config = dict(
    hidden_size=160,
    bias='qkv',
    dataset='wikipedia_en',
)
Each number is 128 + 32 x the weight over the matrix's rms, rounded and kept within 0 to 255. Layers, rows and columns count from 0.

# layer 11 attention query, 160x160, rms 0.0468, rows 76-95, columns 80-159
[[170 117 127 136 169 135 120 114 142  94 190 141 112 148 146 120  63 154 129 162 136 130 111 148 129 125 141 132 112 150  93  94 100 133 100  75  90 121 127 128 126 139  73 143 160  98 154  98 125 110 113 129 130 134 102 128 147 139 180 166 191 163 109 146  88 137 130 119  85 162 111 113 161 150  92 126 141 111 165 169]
 [155 104 151 130 180 158 139 192 141 126 133 163 112 140 109 124 109 126 158 149 132 122  95  88 159 143 106 139 153  92  83 130 164 109 123 117  83 128 110  81 139 117 142 165 157 145 144 118 120 140 138  80 153 122 131  92 199 142 144 164 114 122  93 165 150 116  98 179 101 101 123 145 122  77 116 117 102 146 139 104]
 [125 136 107 147 182 124 158 109 131 112  74 126 161 167 125 147  97 151 123 159 146 149  77  81 127 112 161 156 136 128 174 117 141 142 115 122 131 136 120 155 176 146 176 150 136 187 141  80  78 130 118 147 141 136 134 158  98 147 131 150 140 149 157 124  72 153 153 121 156 116 118 101 107 151 132 138 140 167 175 154]
 [ 99 184 143  87 141 152 174 156 165 171 110  91 127 155 108 134 169  64 128  75 124 116 112 112 106 157 114 137  92 132  94 126 132  92 162 160 131  86  64 107  77 115 116 139  99 139  92 106 116 111  92  82  95 153 150  89 175 110 198 119 116 125 106  58 143 170 101 134 115  62 151 123 134  47 147 139 107 162 114 127]
 [141  85 135 147  54 138 185  83 171 128  83 133  82 111 116 137 183 146 177 114 113 167 154 172  92 167 115 119 119  93 129 141  85 134  88 167 129  99 165 137  82 120 132 167 107 156 102 100  73 136 170 132 133 106 174 158 141 145 163 151 113  59 151 130 120 123 125  96 145 160 120 158 140  92  89 160 114 143 138  88]
 [183 143 160 107 169 113 137 128 103 120  88 129 116 152 116 103 127 145 113  99 144 108  97 139 183 123 176  95 161 123 103 140  89 143 168  63 143  91 113 131 117 134  76  69 142 139  68 140 157 185 108 161 111 146 158 132 103 182 109 139 146  98 106 147 130  84 129 148  98  97 112 109 152 103 119 168 144 138 119 155]
 [127 121 154 167 161 135  97 193  92  95 111  94 136 151 114 170 123 140 138 125 178 115 133 122 140 136  94 152 132  90  89  96 129 122 145  61 142 116 125  64 130 186  98  90 151 113 153 104 171 134 103 149 157 119 111 130  78 130 155  98  73  92 129 133  96 104 149 171 125  94  92 102 117 199 152 109  76 222 130 112]
 [158 134  65 160 133 137 139 135 156 150 114  72  94 123  92 109 153 130 139  49 102 105 129 163 110 112 134 114 133 122  71  90  98  97 114 150 142 100 120  67 120  65  83 119  97  98 153 113 177  96 143 109 134 157 129 127 170 112 139 110 159 155 119 125 164 114  74  98 149 120  84 205 164 141 134 154 160 109  89 133]
 [164 112 128 146  98 109 168 113 129 109 123  78  88 140 121 141 169  77 135 101 155 132 111 115  92 123 172 114 172 144 133 122 133 143 147 171 157 103 157 150 117 101 152 143 137 117 144  76  81 146  93 121 146 178 107 117 132  94 189 151 127 124  74 123 136  88 113 145  74  68 165 182  90 143 135 175 102 126 155 135]
 [143 130 127  95 184 167 160 228 107 123  98 117 155 166 114 165 137 171 177 176 131  96 125  89 107 147 106 133 131 130 123 145 131 121 139 170  72 143  96 154 144  67 107 151 113 188 118 154 114 101 175 119 141 136 168  62 106 123 144 114 106 115  85 127  83 145 149 125 216 153 149 117 175 149  87 137 109 142 124 108]
 [117 133 130  90 109 100 130 158  78 160 129 154  60 101 169  84  89 146 193 138 130 133 183 129 155 161 144 152 115 127 151  95 142 112 152  87 133 157 152 109 116  94 101 142  60 149  92 164 108 142 149 103 122 104 123 184  84 152  97 157 113 149 166 143 128 193 107  93  88 113 128 147 114 169 155  84  95 113 158 146]
 [133 116 109 145 114 145 157  70 112 140 147 139  87 121 120 113 125 141 138  88 144 129 156 114 163 154 149  96 118 130 109 140 132  61  81 154 101 118 148 140 180 147 156  95 145 151 151 151 139 103 136 121  91 140 147 106 112 147 127 144 152 142 119 219 152 121 128 114  64  75 137 133 166  60  73  51 138 133 119 155]
 [164 127 105 207 129  98 124 177 145 163 111 184  61 136 130 138 126 132 124 110 137 130 149 135 115 137 116 144 138 171 136 145 163 140  59  61 113 136 159 101  69 160 129 147 140 114 108  75 102 137 144 129 105 158 148 154  87 155 117 174 172 152 169 150  99 134 122 161 114 128 127  91 123 136 158 139 131 125 151 180]
 [154 152 121 150 113 132 142 166 134  72 129 154 133 146 150 190  97 143 117 244  93 161 177  88 167 134 134 140  64 112 182  84  98 186 115 129 123 119 141 189 138 110 114 135 123 145  65  72 116 120 108 145 128  97 195  94 153  88  85 151 120 200 136 190 147 111 141  77 167 133 122 104 145 106 118 114 124 133 177  73]
 [125 107 182 108 148 128 106 118 142 120  95 110 144 165  99 102 182 137 133  94 124 155 178  80 119 102 131 133 130 144 150  87 136 135 123 167 103 160 174  61 114 146 102  97 123 148 137  73 113 139 156  97 159 158 133  90 120 140 129 124 157  45 103 140 149 127 104 125 165 143 109 146  94 133  89 178  73 129 115 103]
 [123  91  90 106 133 123 108  90 111  80 119 151 128 177 117  99  72 131 137 153 135 164  82 149 127  94  84 164 169 129  75 190  65 152 128 120 106 166 177  91 161 120 135  88 109 187 106 120  92 164 107 128  95 134 164 132  75  76 146 142 136 152 108 133 122 157 130 108 143 108  91 121 189 157 126 152 101 145 120 154]
 [ 96  96  90 111 176 103 128 139 125 149 142 119  64  98  91 119 165  88 152 108  79 152 147 137 112 104 124 143 127 145 137 131 117 100  59 135 131 128 167 153  82 104 146 169 114 161 142 157 147 166 136  96 136 132 143 151 158 174 147 120 132 155 175 114 132 122 158 132 120 160 117 116 124 130 101 157 135 126 101 102]
 [138 134 108 112 183 137 155 110  69 114  81 168 168 146 153  80 164 125  84 114 100 133 150 160 145  99  83  91 151  94  81 122 133 131 158 164 128 153 171 124 170 167  82 124 112  53 132 105 153 144 119 120 148 178  81 129  72 121  95 154 132 144 142 132  76 134 124 143  83  95 143 114 133  84 152 128 112 152 148 140]
 [137 148 107  78 158  77  98 147  98 145 165 118  81 125 103 120  82 155  91 124 102 122 201 107  77  81  70 121 159  77 141 127 122 185 171  97 152 104  61 173 114 128 116 117  82 135 117 106 137 163 113  82 100 135 118 130  88 124 116 144 161  87  94 125 134 150 125 129  98 149 102 135 133 132 149 141 126 141 187 116]
 [112 103 155 126 187 156 161 138 111 166  95 124  81 149  91 126 157 135 129 140 149 151  74 187  90 120 140 135 139 165 125 120 152 176 133 131 115 138 110 160  70 101 121 121 168 165 180  74 104 107  86 141 164  99 141 129 176 108 135  76 122 104 120 131 101 115 140 156 163 104 101 137  99 123 105 123 163 137 158 150]]
# layer 11 attention key, 160x160, rms 0.0466, rows 76-95, columns 80-159
[[154 110 137  70 126  93 113  87 124 130 181 162 131 152 125 120 109 118 134 141 166 122 126 114 107  99 168 169 110 156 105 140 114 155 166  72  85 118 110 101 167 124  95 111 162  80 151 101 137  74 116 155 106 160 110 146 175 106 196 166 152 185 117 161 103 160 129  87  49 142 146 125 111 157 133 101 107 124  76 148]
 [150 148 151 121 144 159 142 103 158 125 143 139 117 172  99 127  73 103 137  85 136 199 115 123 180 112 136 149 107 112  82 132  99 119 104 171  77 115  95 118 175 110 131 188 158 157 104 167 130 111  84 103 126 115 124 128 154 143 164 121 115 161 125 140 112 140  99 199 167  86 130 127 154  91  99 138 140 155 112 122]
 [134 140 119 141 202  91  95 121 127 164  89  97 136 175  85 116  74 187 139 125 102  94 133  93 130 119 163 117 139 138 151 126 175 108 129 135 106 148 112 183 151 102 157 132 105 144 140 115  87 134 129 128 120  90  64 124 103 188 101 104 166  80 115 119 115 125 122 130 101  77 119 128  74 129 175 125  66 130  92 118]
 [162 180  80  60 138  59 126 206 127 127 145 188 156 171 158 160 189 153 105 117  78 130 133  98 126 126 129 121 127 107 139 112 130  88 103  98 126  81 115 146 109 152 120 149 154 162 135 121 103 112  89 131  94 113 130  92 141 187 149 169 163  77 124 126 170 124 147 174 123 136  60 105 143  61  99 142  80 172 104  81]
 [148 101 139 122 110 103 167 115 156 101 125 126 122 140 122 134 188 173 157 162 161 137 148 104  94 162 139 115 152 122 104 200 151 141  81 176 138 139 174 114  84 111 108 132 116 178  88 105  92 126 150  97 146 158 135 154 160 170 129 126 122 104 124 168 173 102 119 114 103 142 162 140 183 125 122 179 105  90 107  84]
 [135 151 115 118 169 181  99 157  74 161 118  92 117 138  86 103 130 125 164  76 109 102 129 164 138 107 216 137 133 134  73 128 147 149 183 128  98  94 123 142 146 105  96 122 163  99 120 126 133 114 116 155 121  74 103 107 151 153 108 123 112 151  90 119 108  90 104 144 135 107 154 111 120 112  91 185 136 110 128 175]
 [113 166 143 129 205 125 117 109  65 104 167  94  70 134 144 163 156  99 110  73 119  89 152 195 155 109 125 121 177 138 100 122 122 107 132 131 115  97 167  40 147 140 170  77 133 157 150 136 163 105 112 168 192  96 116 128 133 112  50 112  76  81 139 133 156  82  89 156 168 140 143 109 116 154 133 131 118 170 158 100]
 [118 166 144 111 117  85 117 166 177  94 150 114 139  92 160 114 159 105 144  83 142 115 154 127 110 158 119 123 161 101  97 181 105 158 120 153 107 103 128  81 125  35  92 119 138  70 154 179 156  98 137 123 185 154 177 191 145 151 167 121 122 100 171  96 176 131 145 122 133 123  58 195 128 109 109 167 131 115 112 128]
 [144 170 102 130 146 119 169 183 116 118 134 129 131 187 105 144 130 119 153  98  85 160  95  88  95 151 125 143 168 171 135  94 113 167 184 119 185 113 140 111 160 129 139 148 119 149 123  70 134 140 185 139 170 150 159 141 142 150 174 143 160  98  73  78 133 105 116 124 120 127  82 149 110 118 123 162  85 142 104 164]
 [133 111 131 128 132 125  84 147 135 108 128 176  87 139 160 151 155 123 119 147 138 129 183  76 135 128 163 117 125 132 114 160 129 121 103 175 122 161 139 116 150  64 125 105 114 183 113 199 166 181 121 104 108 162 141  80 120 170 128 140  88 137 154 136 126 114 162 123 144  78 152 103 194 169  88 148 100 149 152  96]
 [163 105 106 125 128 136 164 149 111 130 141 142  64 105 163 113 136 121 143 100 138 120 138 144  85 162 135  74 147 128 132 165 128 141 132  87 152 146 117 106 142 116  95 165  77 157 107 113 165 154 111 107 121 161 139 159  93 111 148 134 177 150 109 105 155 164 132 150 115 126 115 154 122 145 145 127 152 131 120 154]
 [ 97  88 189 121 146 123 120 103 130 134 139 146 138 152 127  82 164 144 138 110 138 138 150 143 144 173 142 124 115 122 176 171 100 111 126 132 110  83 160 118 147 148 187 134 129 192 130 114 101  97 144 120 128 161 118 173 134 101 156 109 120 151 120 155 160 143  83  78 104 109 121  87 155  88  90  90 177 146 151 137]
 [123 132 166 143  87  76 122  83 106 182 169 157 123 109 106 122 120 147 105 113 143  98 140 118  71 108 139 181 123 176 132 189 140  99 130 150 103  77 124 105 113 134 123 147  89 114  91 105  86 167 109  96  77 160 105 153 153 123 109 102 181 163 135 143 100 171 133 177 128 149 166 146 119 117 146 163 160 142 155 183]
 [161 159 118 111 116 109 125  60 134 167 128 136 125 125  98 144  59 122 149 232 122 150 123  87 134 141  81 127 119 125 183 110 123  78 162 126 112 129 104 152  84 115 148 130 105 167 114 134 152 136  50 187 125 102 137 116 154 115 102 162 150 172 113 163 150 126 151  54 134 138 146 115 117 131 130 145 186  87 147  84]
 [149 141 110 134 148 161  75 115 143 115 108  85 124 123 122  61 163 119  87 109 111 145  78 129 120  86 139 102 144 151 105 118  92  77  53 142 100 161 159 122 104 160  79 101 106 136 114 143  73 171 211 135 174 101 136  96 117 142 138 108 134 106 117 141 218 105 120 128 160 198 181 121 104 157 123 135  69  87 153 179]
 [142  97 101 132 138 172 110 155 155 201 125 100  90 155 108  82 120 128 117 142 121  91 155 172 128 161 136 149 148 138 105 168 102  89 180 130  59 188  99 140 182  68 110 151 103 158 165 129  66 133 133 102 140  62  55 150  78 104 110 115 173 200 144 149 101 171 189 124 158 123  88 124 137 181 123 165  90 125  98 126]
 [142 132 162 138 182 111 139 117 135 101 110 154  93  97 140 123 122 156 121 101 101 171 136 117 110 105 137 140 109 106 121 173 108 144  96 115 130  86 160 144 147  98 111 128 134 138 141 114 123 149 104 145 113 152 163 166 178 148 139  91  95 164 137  96  90 100 194 114 100 109 149 143 162 151 166 148 112 140  91 147]
 [106 131 105 125 125 142 204  69  81 130 109  83 189 153 166 102 134  99 100 121 106 162 144 144 112 123 167 127 174  90 121 118 123  77 114  58 115 131 133 141 166 171  84  81 116 117 158  84 107 112  93 115 146 160 122 124 120 158  70 154 106 124  80 136 111 146 114 157 131 159 124 140 153  81 123 149 153 158 120 170]
 [138 135 138  97 148 168 135 179 147 143 133  85 117 169  43 104 120 125 118 118 118  99 150 112  67 125 146 116 175  97 186 160 104 141 130  88 130 104  68 208 111 182 149  91 137 114 149 122 167 152 113 137 152 124 137 121 132 155 129 154 122 149 147 161 120 116 148 159 129 179 105 141 134 167 133 155 160 125 174 187]
 [118 123 158 115 173 111 117  99 177 174 134 171 113 159 120 163 162 114 146 177 119 130 104  94 121 143 124 125 136 139 114  98 160 124 114 126 166 109 127 126 110 102 139  83 160 170 124 111  85 164 154 119 139 106 153 126 108 125  77 100 149 123 160 139 150 127 154 127 127 111 110 108  91 122 115 152 149 152  74 140]]
# layer 11 attention value, 160x160, rms 0.0469, rows 64-86, columns 80-159
[[112  93 120  55 111 113 111 109 117  95 148 115  87 108 148 134 125 110 105 197 159 101 122  99  93 134 123 138 128 147 121 117 206 136 188 138 101 153 133 129 143 131 154 131  67 118 134 123  87 180 115 107 178 135 123 153 106 188 162 151 146 138 147 120 140 122 175 123 156 176 105 110 119  73 152 142 151 105 104 145]
 [196 144 144 113 150 110 180 126 103  69 170 112 149 142 152 137 139 168 130 126 128 111 129 118 137 100  94 113 198 138 108 117 129 114 144 148 119  66 137  82 160 124 131 161 135 133  87 160 162 107 173 149 119 140 164 142  80 111 161 110 142 109  93 186 139 130 133 130 120 182  90 142  94  86 136 151 130 167 110  66]
 [146 110  82 100 160 177 107  94 140 160 149 135 103 165  91 187 164 124  74 169 153 147 140 136 139  82 121 117  96 110 161 131 128 116 149 165 193 161 133 143 145 157 135 179 137  89 133 125 137 126 139  50  48 134  93 159 140  72 129 122 118 122 202 161 168 130  95  67  79 139 148 122 140 135 168  79 128  78 144  96]
 [163 150 145 155  81 131 116  95 141  97 107 129 168 121 126 116 100 133 181 115 122 140 102  92 150 141 138 177 107  88 103  84 130 166 161 101 118  85 159 101  79 148 127 121 129 148 108 167 140 139 154 180 135 121 111 176 152 142 116 100 159 174  92 129 116 124 163 115 177 138  87 118 137 121  91 185 178 120 107 126]
 [113  84 175 180 130 189 103 179 133 112 145 155 172 108 155 110 136  94 108 141  75 126 148 146  72 122 159 147 114 123 132 165 164 103 151 111 103 119 115 133 112 133  76 131 123 114 122 155  89 127  94 110 132 175  80 125 114 158 162 102 123 147  97 119 162 154 142 151 105 144 129 119 166 156 151 125 112 106 108 159]
 [145 114 144 132 158 186 108 160 123 117 142 128 169 116 137 125 137 145 145 125 111 137 159 166  86 167  75 133 136  88  92 119  98 119 117 111  97 168 134  77  96  60 136  96  92  95 156 124  73 122 136 145  81 132 176 142 148  95 172  69 121  88 100  95 106 116 117 137 188 114  94  92 103 157 195 192  95 172 164 113]
 [ 94  97 143 102 111 106 105 148 124 155  80 128 108 154 165 106 118 108 129 106 109 139 155 138 144 134 115 193 110 104 175 170 124 138 149 167 182 158 145 154  73 130 116 112 121  78 118  92 136 108  97 128 122 137  78 177 128 138 164 169 114 137  87 147 152 157 156 133 121 133  98 152 132 138 107 153  97 144  94  66]
 [103 156  92 167  93 131  92 117 133  88 130 154  81 182 200 149 138 118 114 155 117 118 136  87 128 104 106 149  63  82 111  94 154 132 146 154 153 123 141 122 106 130 145 115 141 132 121 114 164 116 143 159 135 131 119 165  96  92 110 160 109 162 163 168  81 147 171 128  97 151 131  96 118 173 133 156 121 129 143 147]
 [119 199 153 168  78 164 156 125 147 145  97 178 140 198 136 101 162 148  66 107 147 114 118  99 139 112 123 101 119 127 113 107 111 112  54  58 152 119 117 127 133 136 113  95 115 150 146  73 147 149 182  92 110 132 100 137  97  59  99 115  69 157 125 126 163 107 170  90  70 153 125 141 134 129 133 113 130 110 156 206]
 [110 194 113 115 135 130 136 115 129 152 108 189 119 149 161 143 168 102 107 106 137 193  81  98 105 111 150 122 111 143  95 144 130 115  84 113 118 112 128 136 127 156  96  97 130  96 161 103 173 113  96 135 101 105 106 139 110 213 188 121 175 135 116 139  63 133  62 131 148 123 100 143 113 187 110 153 188  79  85  93]
 [ 95 121 130  76  88 144  92 110  96 128 160 142 103 148 108 102 148  89 133 147 129 175 121 126  71 181  74  91 101 158 100 113 115 128 212 142 123 149 135 128 123  73  91 142  88 123 103 157 169 132 142 153 161 161 146 118 145 142  93 130 118 139 129 164 112 127 110 124 105 103 155 112 146 140 173 153  95 166 117 156]
 [144 168 102 100 105 157 172 147 106 157  92 139 146 170  99 135 115 123 140  98 135 112 147 132 122 113 155 176 155  90 128 113 126 137 124 113 148 112 137 106 123 120 124 116 118 140  75 115  86 115 150 102 161 100  87 134 143 148 141 136  97 133 145 180  80 113 108  99  74 122 101 156 146  98 128  92  96 118 152 147]
 [ 67 108 188 127 114  97 171 132 127 128 100 130 137 167 151 132 112 122 130 107 121 131 119 122 122 118 110  87  79 141 143 137 122 157 108 115 128 119 108 161  88 127 126 140 157 111 163 177 133 154 145 106 100  72 110 186 131 168 199 135  88 109 128 152 107 101  76 154 162 105 168  93 130 145 100 164  86 112 125 124]
 [134 152 124 166  79  98 103 123 120 138  98 147 105 123 128 148 150 130  87  99 104 146 104 151 184 140 131 168 126 114 133  68 142 137 114  83 132 113 140 135 137 130 140 153  90 135 130  89 121  94 156 138 138 152 135  79 111  87 110 109 114 172 154 101 183  97 156 123 108 135  71 116 142 145 174 120 209 129 154 105]
 [159 138 134 171 159  99 139 122 176 154 162 135 142 100 138 117 155 145 173 162  51 129 167 100 117 128 102 114  85 122 140 115 157 165 118 110 119 160 123 141  82 142 141 135 124 122 132 125 201 148 126 114 128 124  70  77 130  73 131 128 108 115 108  88 137 180  90 110 137 129 119 135 109 138 105 139  97 169 125 143]
 [118 111 149 155 190 139 130 121 158 106 107 133 175 185 168 109 151 128 144 134 153 105 116  73 178 137 112 144  89 134 157  92 169  95 103 119 109 132 145 182 120 130 168 120 103  85 124  91 157  96 105  89 118 150 142 111 142 127 134 106 133 115 150 129 123 140 119 115  81 107 119 120  95 104 115 127 152 157 141  90]
 [107  82  93 121 168  91 144 176 108 158 109  93 153 134 139 121 138 175 148 150 100 125 110 142  95 135 122 141  86 109 139 175 172 138 127 120 130  83 132  47 126  85 197 144 124 107 102 121 127 125  94  99 129 179 133  89 116 100 148 123 115 145 140 125 128  85 174 141 143 153 126 114 102 100 141 173 131 125  94 133]
 [181 184  87 128 117 134 145 135 159 112 168 109 181 153 103 132 128 129 120 194  83  77 146 160 120 201 110 139  85 107 159  85 144 136 134  83  95  64 130 172 175 122 112 145 118 119  98  88 128 110 121  68 130  93  77  92 160 173 134  82 148 147 140 101 117 121 136 149 137  82 143 140 121 136  99 142 167 127 140 116]
 [152 137 163 146 153 130 128 127  75 115 195 129  98 150 118 132 119 139 164 148  97 153 100 109 175 166 114 100 135 112 160 102  86 116 146 102 207 131  95 114  78 122 132 168 135 123 146 138 127 101 121  62 175 118 109 113 138 111 142  75 142 118 101 133 168 140 130 106 163 167 129  86 112 126 115 111 147 115 111 128]
 [100  80 127 104  93 159 146 116 172  86  87 157  86 111 119 106 159 161 158  72 125  98 142 121 149 150 152 121  64 135 136 146 117 158 163 145 104 143 147 159 137 148 135  63 134 146 151 168 113 115  63 131 116 131 155 142 164 162 101 154 106 141 176 184 149 156 123 139 155 136  99 132 116 146 100 157  88 139  96 102]
 [100 156  97 132 158 103 130 181 150 137 153  93 173 138 133 126 177 149 170 104 124  98 124 123 174  92  88 158 148 129  97 155 105 163 164 110 102  83 119 136 174 214  80 136 121 176 137 109 111  66 153 166  93 111  92 116 140 144 124  91 109 101  97 103 129 145 140 148 117 121 123 150 136 118 128  97 115 132 125 123]
 [137 113 140 140 119 107  78 150  71  66 118 129 131 101 163 161 107 146 126 106  55 140 139 107 100 102 123 101  70 163 136  91 130 105 148 202 116  86 120 154 123 151  77 162 157  87 136 119 133 185 143 153  89 148 138 123 132 143 139 105 120 149 147 188 198 166 134 142 118 102 158 147 102 161 131 133 140 132 153 145]
 [143 122 115 118 144 128 176 180 104 119  91 155 155  40 107 157 116 100 118 150 117 177 136 161 142  90 132 119 136 125 139 119 200 171  90 142 109 121 125  98 129 103 165 113 170 172 149 155 112 117 172  70 108 128 153 100 130 125 154  69 106 181 134 145 148 155 111 146 121 129 158 138 133 131  73 121  81  98  89 118]]
# layer 11 attention output (transposed), 160x160, rms 0.0573, rows 64-85, columns 80-159
[[175 145 127 156 139 114 100 151 159 158  96 131 144 170 118 169 119 107 151  81 126 131 161 112 204 124 111  81 135 131 106 132  80 155  79 133 109 129 100  93  87 117 104 119 172 139 138 138 138  85 144 108  94 126 118 158 149 112 103 102 114  85 154 128 131 170 132 124 142  75 169 122 113 175 120 117  90 137 127 101]
 [102 178  90 127  82 128  93 129 138 135  52 179 174 107 159 102 139  89 102 141 110 107 138 140 153 145 142 110 109  78 139 114 137 142 160 111 136 175 115 200 106 115 132 116 119 104 124 114 139 175  96 100 145 184 123 142 133 193 144  98 128  90 199 105 112 132 145 167 148  93 166 123 145 131 109  98 113 100 146 173]
 [145 115 127 161 125 106 142 158 146 100 162 166 140 104 129 104 126 147 129  93 116  96 101 111 100 166 112 167 181 113  98 116 126 111 109  62  96 114 111  96 118 122 142 115 144 136 132  98  98 166 112 151 217 148 107 144  91 135  73 117 112 168  84 109 126 103 152 103 120 148 129 172 105 148  73 161 111 202 109 101]
 [109 120 165 123 121  90 101 143  96 173 108 151 104 152 115 130 138 128 105 132 162 120 161 171 100  73 145  93 125 151 122 135 115 124 145 102  95 133 143 152 132 149 129 118 112 132 158 134 137 130 117  80 146  87 144  95 161 142 158 171 130  69 128  98 160 127 135 132 126 108 158 124 114 133 148 112 125 164 141 135]
 [142 144 136 131 126  78 172  75 142 144 103  94  98 160  99 146 105 164 119 135 182 149 112 122 202 139 153 129 104 127 112 111 134 153 120 163 190  91 181 118 161 148 152 148 142  93 147  92 162 151 150 160 124  81 134 142 141 129 106 124 138  98 160 123 152 117  94  84 123 131 125 176  87 115 115 123 141 105 159 152]
 [112 136 118  86 110 126 100  66 122 155 184 104 157 159 142 126 111 143  40 171 134  95 101  84 103  97 152 119 124 183 101 168 125 108 154 142 151 126 123 151 136 147 121 141 164 147 136 121 150 100  94 153 203 151  71 148 149 157 138 185 102 141 129 169 161 126  98 150  83 124 143 160 144 132  80 126 171 140 167 162]
 [137 179 103 166 135 170 158 148 138 114 145 135 134 107  52 167 111 164  99 152 135 106  96 140 132 150 166  72 139 130  87  90 136 115 122 134 102 122 130 149 140 152 109 154 103 145 154 162 119 140 180 155 137 120 175 126 138  82 105 163 171  48 150 136  92 124 106 173  80 113 140 121 151 134 172 103 136 158 113 171]
 [137 143 174 126 154 135 155 119 148 121 127 131 169  99  88 127  77 127 159 117 165 176 119 119 134 167 142 140 172 132 171 156 126 102 133 150 149 124  93 106 156 174 147 135 146 135 126 154 120 146 113 124 104 172  96 137 174 177 152 138 189 121  87 115 159 128 121 136 140  87 118 191 128 120 126 108 116 166 114 100]
 [147  91 165 130 135  98 119 119 115  96 175 120 126 107  95 132  97 101 200 144 153 121  90 165 118 158 136 152 133 112  97 108 160  95 130 145 146  86 170 111 118 135 169 133 125 122 112 171 158 161  77 149  97 117 147 124 166 135 139 141 189 117 130 137 128 127 108 140 156 134 133  96 155 181 126 117 167 149  92 122]
 [ 98  78 118 129 113 132 143 155 190 101  97 120 151 129  68  95 100 150 114 154 127 121 144 147 137 128 127 155 126 107 201 123 126 123 128 114 136 120 185 116 152 140 178 163 123 131  94 183 136 144 110 160 165 157 175 104 155  71  69 183  81 105 166  87 144 129 186 141 133 138  92 100 113 112 124 115 101 140 175 178]
 [141 158 104 120 125 123 182 108 128 159  77 143 130 113 134 156 137 103  95 100 143 119  75 126 156  89 180 131 125 137 105 148 165 105  83  67 138 109  89 123 120 176 159 127 190 182 171 125 103 121 123 121 149  82 142 126 151  83 110  98  99 139  82 134 122 132 108 112 122 134 132 139 145 110 137 105 143  73 115  71]
 [119 106 179 156 132 138 160 115 141 102 123 114 120 132 123 116 125 131 130 125 124 117  80 123 121 114 123 121 106 181 135 110 152  70 136 109 109 129 113 130  91 149 124 150 125 166 162 153 142 124 135 152  87 139 227 129 129 106 126 145 139 126  96 108 204 166 152 185 142 156 126 143 112 158  81  81 172 132 120 105]
 [129 157  86 116 144 139 125 156 130 155 110 163 131  95 123 136 141 139 128 128  65  98 169  98 126 148 166 166 151 129 143 128 151 138  99 183 134  97 175 126 147 126 132 143  99 125 102 102 143 103 127 147 131 184 135 106 127 147 122 120 176 131 145 107 146 139 198  98 115 203 103 173 169 117 159  95 150 140 106 100]
 [154 124 118 141 166 141 196 156 135 113 140 133 149 156  84 114 140 129 145 155 144 165 114 103  78 100 104 129 109 125 125 114 133 134 110 148 123 121 137 122 146 163 111 148 176 200 144 145 123 182 123  47  81  78 155 150 127 172 126 150 144 121  82 184  86 150 140 113 169 107 141 120 134 111  98 136 130 158  87 137]
 [118  79 137 109  93 128 111 123  79 132 135 104 146 138 111 156 161  92 109 103 158 126  89 133 130 134 128 181 157 128 155 151 107  90 139 105 159  97 170  82 144 109 119 108 132 144 140 112 105 151 107 115 119 126 161 152  88 120 160 101 159 174 128 134 125 109 171 155 115 155 178  74 147 142 123 121 113  92 102 103]
 [158 137  78 133  96 159 142 116 150 114 163 120 149 100 114 129 147 129  84 142 134 114 159 174 133 121 135 133 125 178 103 154  99 168 163 125 111 106 171 112 141 146  95 140 111 158 126 119  74 136  98 179 126 142 111 145 142 134 135 132 179  97 147 153 137 111 211 125 114 124 127 105 143 139 145 120 101 138  98 181]
 [140 102 136 144 129 130 137  43 118  76 112 168 113 137  96 149 128 102 104 132 139 131 173 148 139 121 135 116 169 144  95 154  74 148 100 101 112 170 149 164  94 164  47 124 117 141 130 113 122 127 158 160 178  80 111 122 114 148 128 153 162 161 117 102  91 151 147 128 148 106 137 135 123 134  91 113 124 121 163 137]
 [ 91 109 145 151 116  55  71  94 108 191 131 103 111 104 144 106 164 146 127  90 146 132 146 157  72  75 127 107 176 167 113 172 109 107 182 174 142 200 191 123 124  86 159 165 137 105 137 120 120 163 108 115 108 146 138 150 106 103 139 112  80 131 149 144 141 142 127 156 129 158 156 132 151  96  79 118 103 118 120 135]
 [105 118  81 131 119 125 116 143 156 150  84 133 185  76 151 130 120  98 104 108 176 114 107 165  85 120 111 189 166 117  90 143 169 105 110 105  62 147 178 133 141  92 115  80 130 149  98 158 147 143 137 167 105 114 141 122  79 111 124 111 117 131 140 160 134  60 169 162 121 123 131 150 132 129 103 157 126 115 155 109]
 [152 166 148 150 159  98  65 145 119 112 180  90 124 155 141 154 111 133 109 151 116 152 141 165 121 141 110 123 160 129 146 120  77  93 122 112 106 123 149 129 147 158  97 174 139  76 111  86 161 122 144 155 135 118  70 146  97  95 170  92 176 153  73 150 106 129 134 122  93 166 151 144  95 119 134  84 126 149 108 129]
 [167  79 144  79 132 133 136 102 120 123  80 116 132 123 133 120 136  99 149 125 130 139 154 154 111 155 127 108 123 128 148 119 176 102 116 159 165 172 142 156  99  27 164 154 161 102 111 149 146 155 129  87 137 124 188 110  99 133 132 143 157 133 163 155 118 175 133 132 139 154 108  75 102 129 125 164 110 121 134 165]
 [108 172 134  91 126 138 111 109 170 131 122  79 123 148 120  80 118 137 129 148 156 137 142 111  94 171 114 178 169  85  98 151 125 144 155 101 152 154 148  99 188 128 186 132 121 111 137 132 123  81 144 108 183 113 132 136 164  98 152 123 151 110  90 114  92 130 147 159 121 160 149 152 145  49 116 114 102 121 120 131]]